{"num_hidden_layers": 10, "hidden_size": 320, "num_attention_heads": 10, "num_key_value_heads": 2, "head_dim": 32, "intermediate_size": 832, "vocab_size": 32000, "hidden_act": "swiglu", "norm": "rmsnorm", "norm_place": "pre", "norm_eps": 1e-05, "positions": "rope", "rope_theta": 10000.0, "rope_fraction": 1.0, "qk_norm": true, "attn_scale": 0.177, "bias": "none", "tie_word_embeddings": false, "parallel_block": false, "init": "trunc", "init_std_qkv": 0.0255, "init_std_o": 0.0057, "init_std_up": 0.0255, "init_std_down": 0.00353, "optimizer": "muon_variant", "learning_rate": 0.00227, "lr_mult_o": 0.723, "lr_mult_down": 2.0, "beta1": 0.95, "lr_head": 0.00587, "warmup_steps": 0, "schedule": "wsd", "decay_fraction": 0.899, "decay_shape": "cos", "final_lr_fraction": 0.0, "batch_tokens": [32768, 65536, 131072], "max_seq_len": 256, "doc_mask": false, "train_tokens": 409700000, "max_steps": 5737, "dataset": "wikipedia_en"}
Each number is 200 + 20 x the weight over its row's rms, rounded and kept within 0 to 999. Layers, rows and columns count from 0. The size before them is the row's rms in percent of the matrix's.

# k: layer 6 attention key, 64x320, rms 0.0934, rows 21-28, columns 160-319
# q: layer 6 attention query, 320x320, rms 0.1, rows 22-28,54-60,86-92,118-124,150-156, columns 160-319
k21,058,200,205,209,169,209,168,226,196,182,184,200,227,207,207,218,190,207,215,198,248,231,201,210,168,226,208,174,229,197,184,201,187,186,219,236,218,183,213,220,225,204,239,179,205,213,172,175,195,200,201,189,223,235,198,213,175,186,258,202,205,198,178,224,214,228,217,239,200,223,164,203,200,178,176,231,187,176,204,219,197,193,222,200,171,186,198,201,183,215,218,194,222,201,193,170,209,225,185,179,198,218,182,254,189,233,197,205,208,221,193,190,208,202,208,182,178,201,230,177,210,203,202,170,168,205,199,176,213,176,198,168,218,221,205,211,167,169,169,199,207,164,225,199,208,172,238,217,201,199,198,211,207,193,174,198,197,233,211,182,183
q22,133,208,193,182,166,216,227,182,216,186,228,206,191,189,215,161,180,216,201,235,188,231,223,204,162,181,230,205,208,222,200,188,215,204,183,226,170,210,201,203,189,180,200,197,230,198,192,191,188,186,186,221,210,180,201,202,240,163,209,170,228,207,206,211,212,206,199,204,198,172,206,193,185,187,188,191,146,222,198,182,192,188,268,223,204,190,194,197,189,210,208,201,193,189,169,199,239,207,207,219,190,239,152,204,207,226,207,216,188,170,181,182,191,188,187,204,195,199,192,195,184,225,172,171,226,186,207,197,227,197,216,217,209,202,223,184,189,185,207,195,194,211,234,160,210,199,223,177,186,182,192,204,173,207,215,169,157,194,198,204,166
q54,060,212,179,200,172,236,173,199,230,177,187,185,210,199,187,152,223,205,189,201,212,208,146,217,220,261,178,207,200,183,215,203,221,184,214,177,184,201,194,186,247,201,194,194,214,204,198,213,198,208,188,206,187,153,207,207,199,205,189,186,177,208,169,214,172,190,205,197,187,207,220,210,154,161,171,198,234,178,222,208,218,233,200,222,194,197,189,191,219,205,179,184,174,216,194,203,214,196,224,177,206,205,209,197,214,231,178,188,150,161,237,209,186,212,179,185,196,194,172,188,173,199,179,192,212,206,213,186,197,202,212,179,225,209,218,219,183,203,185,237,182,209,174,204,213,200,203,172,195,194,175,230,217,200,224,185,214,199,166,207,185
q86,122,195,227,180,158,204,207,231,193,226,160,226,230,212,204,193,193,221,227,136,218,219,194,190,207,193,209,194,215,216,238,208,210,174,166,189,205,222,232,169,172,218,148,200,210,175,207,212,225,227,192,195,237,193,182,187,143,221,201,201,184,193,214,220,225,213,172,182,222,220,195,213,201,216,193,184,183,202,168,216,212,208,203,189,192,173,171,197,174,180,222,197,201,176,201,237,180,215,215,227,173,186,199,190,235,210,183,163,212,188,204,196,197,186,224,187,203,179,197,214,195,200,196,202,211,203,191,218,209,228,217,154,223,208,215,219,229,201,173,212,195,232,171,186,210,184,174,198,205,212,191,183,186,189,194,134,199,175,203,203,199
q118,060,174,209,212,157,189,191,217,215,160,141,192,196,197,179,183,192,200,181,189,222,209,168,230,215,228,182,220,209,183,189,222,196,201,251,181,200,195,200,192,193,227,186,167,216,230,195,235,202,189,211,209,196,172,200,193,197,223,209,217,222,224,200,197,187,159,234,209,212,200,217,214,179,184,231,190,213,182,218,207,220,218,184,239,193,183,200,184,187,215,164,198,205,216,179,192,211,216,217,172,190,212,206,206,193,184,184,183,182,203,210,196,173,213,203,196,173,190,179,181,191,178,223,195,217,202,201,221,209,233,204,127,227,189,213,213,169,220,175,186,151,180,216,186,197,163,185,156,202,189,144,222,211,217,229,191,187,187,201,219,219
q150,129,197,230,186,194,193,210,209,215,202,226,197,201,171,197,183,198,211,187,197,195,195,187,177,187,191,210,197,172,191,193,238,192,224,173,180,188,215,211,208,189,173,200,217,206,167,189,221,180,189,202,185,244,198,223,195,224,155,214,173,232,218,200,198,198,227,214,215,191,177,226,187,199,183,170,187,163,231,203,221,209,197,226,211,182,188,185,216,171,197,206,207,188,160,194,195,213,193,172,194,173,189,187,198,219,233,208,201,190,179,209,215,203,170,205,213,183,200,201,196,208,189,200,207,179,188,221,190,176,184,187,207,208,191,222,191,201,188,209,197,171,221,192,179,185,190,209,187,208,208,178,192,181,207,199,165,174,199,160,196,197
k22,057,172,227,189,214,219,200,192,225,200,207,200,216,204,215,237,208,187,183,170,188,163,148,206,214,214,180,188,207,215,212,166,192,140,194,246,208,157,227,222,185,216,214,186,173,209,241,201,207,189,196,238,221,204,174,189,197,206,192,202,216,196,184,201,192,210,211,213,193,213,208,199,204,194,172,210,211,192,194,195,196,218,193,179,230,167,189,183,169,199,195,202,196,223,180,196,182,198,228,195,187,168,201,218,215,224,160,189,225,172,186,156,204,189,239,201,218,149,187,179,215,199,208,201,191,211,178,184,166,242,224,143,185,216,249,195,205,215,197,168,216,189,205,199,185,178,200,196,239,197,203,222,192,187,178,188,207,161,214,174,154
q23,136,178,179,211,220,207,186,198,233,206,224,212,175,166,189,176,194,193,210,206,162,184,208,170,221,196,204,215,184,216,215,233,194,181,180,227,203,192,155,210,220,240,179,190,207,221,225,180,195,179,203,179,175,168,206,180,205,229,213,206,152,173,197,172,214,212,196,170,182,212,195,181,170,210,190,170,201,214,206,189,209,173,202,210,195,178,212,191,237,187,205,212,192,226,170,227,199,196,206,229,193,207,239,210,185,166,198,197,182,215,187,171,158,202,209,216,191,230,193,199,197,199,194,209,221,206,187,189,173,216,200,195,198,189,179,202,211,231,197,220,210,196,181,211,198,180,174,159,191,172,181,227,216,190,203,201,210,194,195,209,215
q55,064,214,197,197,208,179,231,186,199,205,201,225,196,226,190,182,166,227,188,228,194,209,243,198,201,198,213,185,200,215,197,209,193,196,199,173,214,170,193,190,216,207,223,211,204,160,214,183,188,181,202,177,215,234,211,184,202,192,227,196,211,186,193,184,213,206,176,215,204,207,200,224,188,242,203,201,157,208,217,184,202,169,187,198,145,231,209,187,226,208,213,195,188,202,245,204,170,193,229,229,183,209,203,185,218,208,168,230,223,227,185,192,225,234,207,199,178,189,256,203,196,197,190,225,208,177,151,204,176,188,219,229,188,188,190,198,180,166,180,211,208,195,186,232,201,180,207,197,235,168,194,152,203,179,221,245,184,227,188,194,197
q87,082,223,190,170,229,191,196,194,201,215,195,223,183,150,202,215,184,177,190,195,206,209,238,193,235,201,173,217,199,207,199,229,202,203,195,231,211,184,194,174,208,236,190,205,196,224,188,207,193,208,184,183,208,227,240,181,205,214,181,200,210,200,206,230,224,187,179,199,149,226,172,207,205,222,189,177,190,197,185,193,212,205,195,197,188,187,183,172,205,250,197,202,201,210,209,222,185,181,244,217,184,215,236,175,203,236,207,194,209,195,172,212,172,201,195,206,198,191,196,221,214,201,219,207,177,201,175,210,182,180,181,196,222,226,139,215,177,195,182,223,190,206,192,189,197,197,161,217,183,191,183,166,148,182,192,201,217,201,210,218,245
q119,059,239,178,183,236,153,208,200,196,211,212,206,196,158,173,184,165,191,219,208,197,266,205,194,194,172,199,175,213,187,199,208,198,189,200,148,203,192,197,205,239,211,203,219,250,201,243,179,197,229,186,183,213,208,205,186,212,176,179,190,193,201,176,214,212,190,184,189,189,197,162,202,190,212,178,238,210,220,204,212,220,166,222,232,181,202,189,207,236,169,185,223,191,201,211,217,176,196,196,216,216,206,212,206,182,219,183,227,207,189,189,203,207,195,231,189,222,192,237,204,185,193,202,218,191,177,174,174,175,199,212,219,231,211,181,209,200,197,174,187,207,241,185,193,196,186,193,186,198,194,207,207,203,213,195,202,215,219,220,213,216
q151,093,176,203,198,191,188,211,168,196,167,242,213,165,193,193,196,184,205,186,197,191,230,191,192,201,209,183,205,231,184,197,215,225,201,197,179,198,211,194,189,250,225,193,204,200,193,211,187,204,206,217,195,232,207,212,170,201,224,197,205,199,188,178,147,204,195,191,217,213,206,210,180,199,192,170,182,205,227,199,190,244,192,234,238,191,200,197,188,206,203,219,195,192,215,185,211,194,229,257,225,207,187,210,178,192,214,214,187,165,201,176,211,208,180,189,244,218,205,267,214,199,200,192,201,193,190,203,184,158,165,202,214,178,209,206,145,202,203,180,192,233,184,183,210,221,219,172,209,204,162,169,218,199,184,194,211,181,263,191,216,196
k23,055,199,238,196,169,186,201,202,173,185,174,218,188,198,211,207,203,194,234,145,212,170,190,177,168,164,208,178,178,199,175,173,201,175,220,197,205,200,215,192,238,223,175,175,201,213,217,188,182,196,177,206,201,236,207,210,151,177,212,195,207,208,196,215,236,221,194,195,197,180,169,229,171,214,198,199,205,197,178,209,182,188,222,217,208,170,211,236,199,208,194,195,197,186,228,179,210,204,190,237,179,186,210,218,202,206,160,222,214,211,178,203,214,177,196,185,172,225,234,188,179,199,184,183,186,195,184,176,202,172,200,177,219,236,182,202,152,182,176,184,216,213,217,204,181,197,221,210,196,188,153,206,188,211,204,210,170,209,247,184,185
q24,077,161,199,209,182,235,194,220,215,176,193,181,233,197,207,208,209,178,191,143,234,214,189,216,207,242,215,162,173,185,194,169,240,173,190,192,200,202,186,203,199,216,218,184,199,185,183,202,208,208,191,188,181,199,190,224,174,206,228,220,221,197,176,220,200,188,214,244,187,213,198,213,199,198,210,240,210,196,200,197,200,252,197,182,207,199,166,184,188,197,211,187,216,199,207,196,192,181,174,170,173,161,175,215,201,218,217,195,240,201,200,197,210,201,212,172,218,181,200,220,197,218,206,188,193,213,192,222,236,202,214,182,199,205,206,210,180,181,213,191,177,198,223,169,188,208,204,160,228,178,187,201,221,240,174,187,213,183,223,202,229
q56,103,218,231,193,199,185,201,203,185,236,203,173,201,205,146,158,203,209,182,192,207,245,190,200,224,188,236,176,208,212,205,212,176,190,193,197,229,196,163,179,206,202,220,204,210,202,214,211,218,221,226,205,205,214,173,208,213,186,208,159,221,208,212,216,184,187,226,197,184,201,173,214,180,212,179,215,231,217,212,214,189,203,223,221,176,225,220,204,207,146,203,218,195,185,209,213,180,191,181,190,213,188,183,225,227,182,173,198,214,203,172,219,186,186,176,185,207,204,241,200,166,204,186,219,225,214,177,202,197,243,205,219,209,201,181,213,190,228,203,187,219,236,157,204,205,190,171,191,204,228,209,209,207,197,230,180,200,212,206,210,200
q88,085,221,236,221,220,221,176,185,154,196,210,165,222,178,183,210,188,177,181,171,204,205,210,224,230,191,181,187,193,214,215,220,200,206,205,177,186,215,206,223,204,227,206,201,213,190,217,237,213,165,218,189,190,205,211,203,186,201,187,204,211,208,218,224,181,183,184,200,199,194,181,203,147,191,211,216,248,207,238,223,205,207,219,206,219,197,187,206,220,150,198,197,196,203,208,202,170,194,173,180,211,180,172,206,226,186,188,186,206,246,201,180,183,212,163,217,206,226,182,185,199,209,205,191,220,206,173,175,166,202,216,215,217,203,193,186,235,216,210,201,199,212,161,221,172,223,175,197,235,206,208,191,201,188,231,198,218,207,218,219,209
q120,098,213,221,191,200,204,202,217,176,224,212,164,208,208,159,167,197,217,171,204,186,234,192,211,216,193,242,180,193,205,191,212,174,184,202,194,216,186,171,188,211,214,224,201,204,189,209,210,219,207,228,195,200,208,197,217,213,196,202,160,223,184,212,210,164,184,234,211,185,196,177,222,186,217,175,221,225,207,217,201,188,200,218,199,159,227,216,219,212,149,215,209,186,180,217,220,181,196,177,187,203,182,180,223,224,178,169,206,223,207,179,215,190,197,192,189,192,203,228,180,165,188,189,211,229,212,181,208,187,244,202,212,199,189,190,214,191,218,204,201,213,206,167,202,201,176,158,188,198,230,200,206,203,192,218,189,207,214,198,209,203
q152,090,190,180,223,210,135,193,207,203,226,209,213,188,184,171,151,226,224,204,191,226,220,239,216,211,214,218,185,180,214,220,236,230,215,178,196,193,204,193,179,208,210,207,149,231,212,171,233,201,206,221,213,176,153,181,218,193,210,197,185,181,170,205,237,179,178,191,177,195,216,190,198,140,216,175,223,196,191,211,222,186,190,218,193,197,227,188,199,222,182,209,212,194,191,241,203,163,167,169,189,206,173,214,199,206,179,189,184,193,180,194,207,170,189,196,180,218,221,215,223,182,213,196,242,188,209,196,208,206,202,180,189,202,199,184,202,228,223,183,200,213,214,187,221,201,202,179,208,202,227,204,214,196,209,231,194,207,201,198,188,190
k24,085,256,192,208,279,207,193,224,187,186,210,175,202,172,230,212,172,240,160,223,194,220,209,202,220,240,195,199,207,215,203,207,172,197,198,209,193,186,190,183,217,191,239,198,232,167,185,204,204,202,193,208,221,185,183,221,204,219,188,199,194,147,207,168,208,161,227,201,199,198,223,174,229,225,196,213,216,199,199,172,223,207,188,189,204,211,210,188,209,197,206,202,221,215,156,229,206,214,182,200,243,229,183,185,233,203,210,159,211,179,207,209,196,242,205,206,182,215,201,234,190,164,199,157,200,181,197,195,189,195,252,205,206,185,200,205,216,224,210,204,174,204,233,206,208,202,191,189,209,197,247,201,211,203,200,206,205,201,194,190,186
q25,058,215,216,204,177,191,211,179,195,169,208,235,220,185,200,186,201,224,198,165,226,195,186,213,174,216,189,183,184,233,202,189,245,190,201,192,208,169,182,170,204,181,193,187,213,190,162,211,187,210,188,200,218,197,214,190,183,186,193,195,235,183,200,192,215,210,224,196,196,202,218,235,178,201,201,220,167,200,209,191,178,183,227,211,230,203,188,218,215,215,197,183,214,206,198,203,175,155,199,163,249,182,208,185,202,222,218,218,218,186,189,187,199,181,193,188,226,174,196,159,139,227,212,227,187,209,183,164,219,154,186,202,158,189,186,188,201,199,203,173,208,232,202,194,171,205,193,201,210,230,189,202,225,213,189,215,181,196,204,202,205
q57,111,229,225,197,222,179,203,212,227,198,191,197,192,165,198,232,190,248,174,180,219,185,196,212,227,200,257,219,213,205,199,188,212,214,184,189,219,180,214,235,208,173,198,162,203,206,202,203,189,195,258,182,180,194,173,193,191,194,187,198,180,212,210,224,181,205,231,220,189,215,202,196,201,161,195,166,203,182,204,225,216,181,158,213,200,184,219,212,207,191,147,223,208,180,178,194,182,178,231,191,224,188,208,241,199,164,206,184,199,162,209,194,180,214,144,183,179,155,188,193,168,195,203,216,200,217,187,179,204,194,185,204,197,198,206,200,164,223,192,236,188,189,172,170,237,218,172,188,203,193,197,216,184,182,190,193,227,195,177,186,188
q89,094,240,234,184,214,211,199,204,206,191,199,204,190,193,209,196,161,204,213,199,193,158,245,181,211,200,198,184,196,198,212,178,229,219,187,196,222,192,174,197,187,190,244,171,203,205,180,200,225,211,195,211,201,218,168,181,190,175,194,228,181,189,220,219,188,204,194,187,210,175,201,200,221,223,183,183,201,213,236,206,220,222,205,217,221,201,225,197,158,183,173,213,214,199,192,202,192,167,198,169,216,182,217,197,184,196,223,193,202,200,202,194,221,167,174,217,234,192,212,189,164,201,177,204,239,206,194,192,210,194,182,260,203,210,190,233,172,197,221,185,165,216,214,184,197,247,202,161,187,182,225,196,181,227,236,192,228,174,195,212,194
q121,105,213,192,203,221,185,213,220,207,192,186,199,204,180,195,238,206,249,173,173,223,173,204,216,223,197,259,227,211,198,207,203,205,222,196,186,204,185,235,229,206,185,194,169,207,202,198,199,189,180,258,181,175,191,198,201,180,196,186,196,178,197,208,221,172,211,238,239,186,225,207,194,203,178,184,171,194,189,196,212,216,171,153,218,186,190,227,220,221,192,153,228,210,173,180,203,197,190,242,203,213,167,197,248,196,180,212,180,213,162,210,197,177,227,152,172,185,155,193,192,177,182,199,220,189,215,187,186,209,215,190,188,203,194,209,198,178,222,199,229,196,190,174,183,239,206,162,206,179,198,195,217,183,173,182,199,236,203,170,183,182
q153,095,241,174,195,189,222,190,223,194,196,180,187,200,212,183,227,189,215,182,211,188,213,193,202,246,196,223,195,194,194,201,190,200,221,188,190,197,161,190,213,215,222,164,177,209,212,191,150,225,205,223,203,204,183,167,198,194,234,187,227,173,177,208,219,199,172,239,208,181,210,181,186,202,204,210,207,205,171,178,199,170,206,186,200,192,214,214,202,207,227,192,192,199,171,185,202,163,206,196,152,207,180,188,215,200,200,226,209,249,181,208,177,230,206,176,202,222,220,176,181,198,195,200,186,182,181,192,205,230,217,199,174,173,185,185,224,163,187,217,221,225,188,205,195,212,189,194,214,208,219,213,198,182,193,228,208,211,183,183,208,203
k25,129,182,204,193,206,180,189,229,227,214,211,209,235,220,181,184,212,214,203,194,212,219,194,240,220,217,181,215,217,191,194,187,214,211,211,202,216,197,195,200,205,213,202,200,176,231,183,192,215,202,190,220,213,162,211,188,212,208,197,217,203,163,211,204,210,207,196,222,199,219,195,198,188,176,216,199,187,198,159,200,220,195,189,206,184,196,189,173,210,188,181,217,205,209,226,161,226,174,192,182,213,183,236,212,186,167,220,201,203,197,218,200,254,213,220,155,194,180,191,218,189,189,201,207,182,205,243,182,196,211,202,178,201,198,233,193,195,218,214,224,184,182,151,178,209,191,195,201,212,212,190,198,155,235,216,191,195,206,185,257,174
q26,052,203,150,213,207,169,200,216,184,173,176,194,223,196,190,202,169,214,196,217,207,193,204,187,217,214,218,184,193,171,193,170,212,174,178,188,203,211,209,236,205,212,208,226,190,227,245,195,206,221,211,191,201,209,200,195,171,198,150,193,186,169,236,188,207,203,203,166,166,214,217,224,238,162,222,167,193,177,183,162,207,185,190,220,192,224,196,151,195,188,178,212,246,196,167,163,181,170,228,220,157,211,177,217,206,184,218,213,172,209,208,217,186,191,201,221,202,232,200,200,197,179,196,177,193,197,213,204,196,217,223,189,208,208,165,212,213,190,200,196,185,185,207,225,249,223,230,207,177,196,209,201,179,188,200,206,206,204,216,221,189
q58,109,190,176,236,213,177,168,217,205,206,182,188,203,208,189,192,198,236,180,179,223,224,199,176,181,210,231,193,210,202,191,212,186,220,206,232,201,208,177,156,190,238,177,173,152,217,230,214,190,222,224,205,202,218,205,210,220,183,240,210,222,182,193,198,185,166,226,203,218,236,181,159,205,180,202,169,211,153,212,213,209,188,191,205,210,152,232,187,190,191,218,225,208,189,197,227,190,211,215,167,191,175,232,199,230,197,201,193,192,188,166,200,204,163,150,209,203,214,203,167,187,218,219,219,213,186,223,178,229,205,178,179,190,134,203,209,160,208,192,216,185,171,195,215,187,220,200,193,193,218,219,185,176,184,184,223,182,169,203,234,203
q90,083,222,210,176,183,185,177,242,193,235,222,212,225,185,192,156,211,196,218,208,187,228,204,210,181,200,225,202,210,178,206,219,203,200,182,200,220,189,218,189,194,239,187,208,169,232,213,234,197,210,218,203,205,172,189,196,174,196,226,204,190,174,196,189,231,184,183,189,206,211,196,180,247,178,215,168,182,160,211,195,171,210,194,189,243,173,197,165,140,175,174,207,205,179,189,198,176,167,233,209,193,172,193,166,236,188,206,218,206,206,193,196,191,182,201,199,206,187,214,178,211,182,186,234,202,207,245,191,204,205,188,164,188,180,203,235,212,201,219,199,194,176,168,227,187,229,204,148,186,209,173,177,169,210,204,194,196,214,205,225,201
q122,109,188,180,234,217,181,175,200,209,217,185,195,215,211,180,201,201,220,178,180,224,221,202,175,184,213,229,197,201,204,200,216,190,218,201,221,200,220,178,161,199,241,166,177,141,223,228,210,189,227,222,208,202,212,195,215,210,181,229,203,235,178,189,185,196,172,233,195,230,240,179,157,212,182,204,167,211,158,203,205,211,191,188,209,207,149,231,195,194,191,227,222,205,188,191,216,185,212,205,155,193,181,230,206,229,214,189,190,190,195,172,202,196,169,145,201,214,228,198,176,198,222,211,225,223,188,222,178,217,197,177,185,188,139,210,215,163,206,194,211,191,179,190,224,188,217,196,201,187,216,223,189,178,174,172,210,177,173,210,229,201
q154,088,205,177,234,225,192,190,218,226,195,178,208,213,193,209,226,238,194,211,188,220,202,205,191,184,202,212,211,234,199,214,207,235,219,184,183,195,181,171,162,176,208,222,200,175,205,232,202,196,202,206,219,237,188,182,194,229,197,214,217,224,187,172,201,192,158,223,233,251,221,166,190,200,203,202,188,200,207,210,192,200,230,184,204,175,196,207,193,162,207,199,202,206,208,203,238,205,212,249,184,216,165,203,199,221,207,206,179,184,211,181,238,200,187,202,196,204,173,228,175,220,209,238,171,225,194,235,237,227,208,193,191,198,190,211,219,138,199,188,217,165,216,203,195,218,190,212,189,167,205,237,238,209,201,163,195,199,179,218,203,211
k26,142,204,172,195,191,174,211,205,220,195,196,214,192,193,198,186,202,220,212,169,223,207,239,200,216,208,214,183,224,200,203,247,228,199,209,200,189,209,212,184,197,196,169,223,204,187,141,169,198,167,220,185,201,180,196,229,192,200,195,219,229,194,205,201,215,226,212,206,186,210,225,194,176,199,171,210,202,193,170,224,215,209,200,214,204,199,193,220,197,194,249,216,184,185,221,184,224,204,180,204,187,189,189,203,218,225,240,179,229,203,162,206,213,198,203,219,201,251,188,186,211,186,207,186,204,194,213,201,181,189,176,198,203,182,184,176,185,215,179,170,175,192,205,204,182,180,199,206,209,201,215,190,154,197,203,200,205,215,209,204,170
q27,048,179,176,204,207,196,199,178,215,204,217,205,250,194,203,205,222,221,213,178,209,203,212,207,158,213,156,186,203,230,221,212,183,208,223,196,200,219,187,192,237,162,181,205,192,195,229,209,206,198,164,230,228,205,195,200,199,163,180,197,197,168,248,185,177,181,237,202,217,193,179,211,221,191,181,215,182,199,202,202,183,176,172,188,213,204,182,248,240,173,224,198,182,215,223,208,203,202,231,177,204,200,198,201,226,187,178,200,221,204,208,171,196,225,205,216,189,197,226,165,150,227,165,241,218,215,200,210,200,177,217,207,202,222,227,182,199,192,174,195,204,200,193,205,185,163,209,206,196,206,188,202,224,216,208,230,200,178,203,195,198
q59,089,194,178,252,222,241,185,180,170,185,245,227,209,246,219,196,207,216,218,248,163,192,206,160,210,244,203,240,172,183,199,201,203,196,200,198,192,219,203,178,203,210,222,225,177,154,194,183,179,192,183,190,197,221,222,211,212,187,215,177,215,202,209,224,205,196,168,175,214,213,184,169,190,176,166,189,194,172,170,205,170,195,192,215,205,168,205,186,181,227,198,170,201,180,220,227,246,217,174,195,204,183,236,189,197,202,208,223,180,168,235,226,182,202,227,239,247,196,189,210,177,223,211,217,205,179,230,215,179,185,226,209,172,222,189,202,201,210,202,180,197,225,227,186,227,198,181,199,186,209,208,227,179,226,187,209,202,211,206,187,181
q91,081,205,196,244,191,195,202,215,208,181,194,207,215,241,178,200,212,194,212,202,217,158,215,180,235,224,203,189,227,212,202,187,230,202,193,160,202,234,218,190,230,203,220,212,170,174,224,178,180,183,193,202,214,244,174,218,201,210,208,218,183,190,211,206,181,191,192,196,204,174,161,161,173,191,221,222,165,198,191,209,160,190,192,193,203,211,250,211,210,175,194,199,197,189,214,198,237,203,194,184,205,233,215,209,171,196,180,199,126,197,202,213,202,214,196,265,208,238,199,178,202,191,154,207,245,178,201,210,195,173,231,218,188,191,198,136,211,211,193,198,224,167,206,193,218,193,205,176,199,180,207,237,204,213,190,229,171,204,179,221,180
q123,090,193,187,249,218,238,187,190,169,168,236,246,193,257,226,209,200,220,217,238,165,196,205,172,212,250,208,232,178,188,205,199,199,201,215,210,197,223,214,161,197,219,228,217,174,153,197,184,186,185,192,213,190,219,220,216,204,198,213,183,216,206,213,217,196,193,178,182,216,217,178,180,181,174,154,200,198,164,174,210,169,204,185,213,201,167,210,189,183,224,201,164,196,190,222,222,242,213,165,201,211,179,251,187,209,203,209,211,183,177,233,224,185,202,216,237,240,206,192,209,169,215,199,215,212,175,224,209,172,191,227,205,169,207,199,209,205,211,206,169,201,224,233,189,227,203,191,189,199,205,201,216,185,216,180,207,201,204,204,185,183
q155,084,202,179,222,206,221,191,195,173,185,255,221,202,252,208,196,187,195,197,224,171,193,179,166,190,207,183,229,183,203,180,194,218,208,194,190,208,205,200,190,215,218,192,192,161,194,187,188,180,194,190,227,218,203,227,191,216,217,225,216,199,226,207,211,202,170,199,205,202,195,210,164,184,203,195,204,210,177,198,186,191,187,195,233,183,186,214,218,198,191,224,171,209,150,251,199,212,224,173,184,205,177,239,192,193,205,193,212,203,178,197,209,162,182,207,216,220,211,215,220,170,198,207,221,184,193,191,216,183,224,222,187,193,226,214,171,229,202,210,183,187,242,200,204,226,195,173,238,218,186,215,175,178,230,237,214,191,218,189,207,192
k27,141,141,196,187,219,214,207,220,170,201,223,212,188,182,186,222,188,207,252,208,172,172,210,221,193,194,206,211,194,186,179,172,198,201,215,169,194,212,203,195,221,198,190,170,157,218,173,205,179,178,213,208,214,201,210,174,171,174,190,202,163,192,214,205,226,176,181,204,186,192,197,205,236,218,187,187,197,215,183,188,208,207,205,238,208,212,193,187,211,207,179,210,194,186,236,223,211,217,192,239,268,183,180,203,186,207,209,226,220,176,182,182,225,208,202,205,186,196,211,191,189,202,194,168,176,175,214,192,183,150,280,202,163,229,190,200,209,170,187,190,175,175,167,172,193,162,222,195,178,187,193,208,206,242,207,228,185,193,206,185,207
q28,045,254,197,205,175,224,189,208,219,246,193,242,192,195,194,210,169,211,178,217,184,181,206,192,215,195,193,242,193,213,204,181,205,218,228,147,194,169,248,197,205,213,219,206,231,255,186,176,175,204,208,234,221,166,183,191,196,216,218,201,166,216,196,217,170,189,190,203,178,249,169,206,199,187,201,189,187,198,189,213,202,191,207,195,194,150,197,158,231,208,199,217,182,156,199,194,189,219,205,211,176,183,217,197,237,214,196,177,164,163,219,171,187,193,209,202,185,203,171,187,211,241,182,233,211,215,193,236,211,228,207,190,206,180,178,208,206,180,203,171,189,183,203,229,195,241,222,199,212,173,218,175,192,173,202,178,193,196,196,203,209
q60,109,201,178,217,176,152,191,191,205,233,199,202,203,215,209,217,203,183,165,199,167,209,176,207,191,176,210,190,232,182,185,183,197,201,205,194,176,201,235,212,204,212,172,230,204,195,205,187,242,247,198,213,193,148,204,168,217,186,191,182,201,227,200,191,231,196,223,194,175,205,185,179,210,159,213,205,210,189,201,196,238,199,219,217,219,194,202,186,198,182,195,216,196,247,197,200,185,218,179,198,226,211,219,201,192,186,205,171,200,173,211,232,168,157,169,189,211,193,226,211,213,195,186,156,184,194,215,220,194,191,200,223,204,242,193,153,194,221,163,198,234,214,224,213,219,192,198,186,211,191,211,216,226,213,191,173,188,175,211,198,205
q92,076,215,186,190,207,195,182,173,208,191,239,232,202,200,238,192,219,212,185,192,210,216,224,214,164,199,149,180,190,189,169,202,212,178,217,214,181,203,144,194,184,208,187,215,203,178,183,178,192,234,211,237,176,190,220,195,216,213,210,166,179,192,202,190,245,198,219,205,207,183,200,174,201,218,174,173,226,214,210,160,216,199,187,165,180,198,195,207,187,185,165,154,201,190,222,191,224,178,163,195,228,207,239,196,224,161,213,196,176,153,213,218,217,196,203,183,171,204,187,190,154,199,150,215,187,159,195,192,199,225,212,189,187,202,200,183,225,192,184,189,178,205,222,185,213,188,170,183,174,192,223,199,197,196,196,201,182,216,206,198,192
q124,108,194,175,214,180,150,194,194,195,235,198,204,213,215,211,219,205,179,172,194,165,211,178,207,194,174,211,182,228,180,179,184,194,206,197,207,184,197,228,218,201,205,183,232,188,192,218,190,232,247,206,198,196,163,210,173,214,175,193,181,201,217,195,196,234,202,211,188,181,202,172,182,212,163,209,214,214,179,196,195,236,192,226,216,231,183,202,191,198,171,188,212,191,254,196,194,178,214,188,202,224,220,222,197,191,192,212,168,197,177,213,220,175,156,173,189,219,199,234,208,226,199,186,162,192,200,216,225,179,184,209,224,207,243,199,161,198,223,165,208,236,213,221,210,218,190,213,192,215,197,211,213,224,214,189,174,184,171,223,203,197
q156,086,206,189,201,177,171,184,206,167,192,183,174,222,198,205,228,202,190,193,223,183,205,194,168,194,192,163,189,215,182,241,173,172,217,195,247,178,200,230,195,230,229,171,233,207,184,203,172,230,194,212,206,184,239,182,168,203,202,189,197,218,237,194,199,218,210,200,185,190,158,201,213,173,205,203,223,236,229,203,175,223,206,220,202,271,207,172,190,198,218,175,179,189,232,210,193,209,226,208,184,211,210,217,177,183,193,232,191,211,204,195,217,169,171,203,236,191,192,219,189,216,189,147,149,214,196,207,172,193,219,213,248,199,198,216,166,210,213,201,180,226,213,163,168,234,183,202,217,214,210,214,236,200,211,195,180,183,187,187,200,205
k28,146,226,177,202,189,140,203,184,189,224,160,218,189,192,229,205,186,175,202,218,194,209,216,150,212,195,181,201,186,173,177,178,205,195,194,189,222,199,203,184,212,190,206,237,218,180,210,206,199,168,188,221,211,189,214,186,196,190,190,207,178,194,179,222,209,223,208,193,220,199,184,204,265,174,165,232,181,218,198,205,214,186,197,203,202,181,203,195,192,208,230,188,158,198,189,172,209,194,220,178,213,198,180,203,202,204,201,227,147,160,195,196,207,206,190,201,193,242,231,221,192,206,200,223,240,205,177,193,236,217,189,199,186,210,174,200,148,211,206,213,232,232,181,203,216,176,205,197,225,191,167,203,215,191,202,204,207,139,225,237,212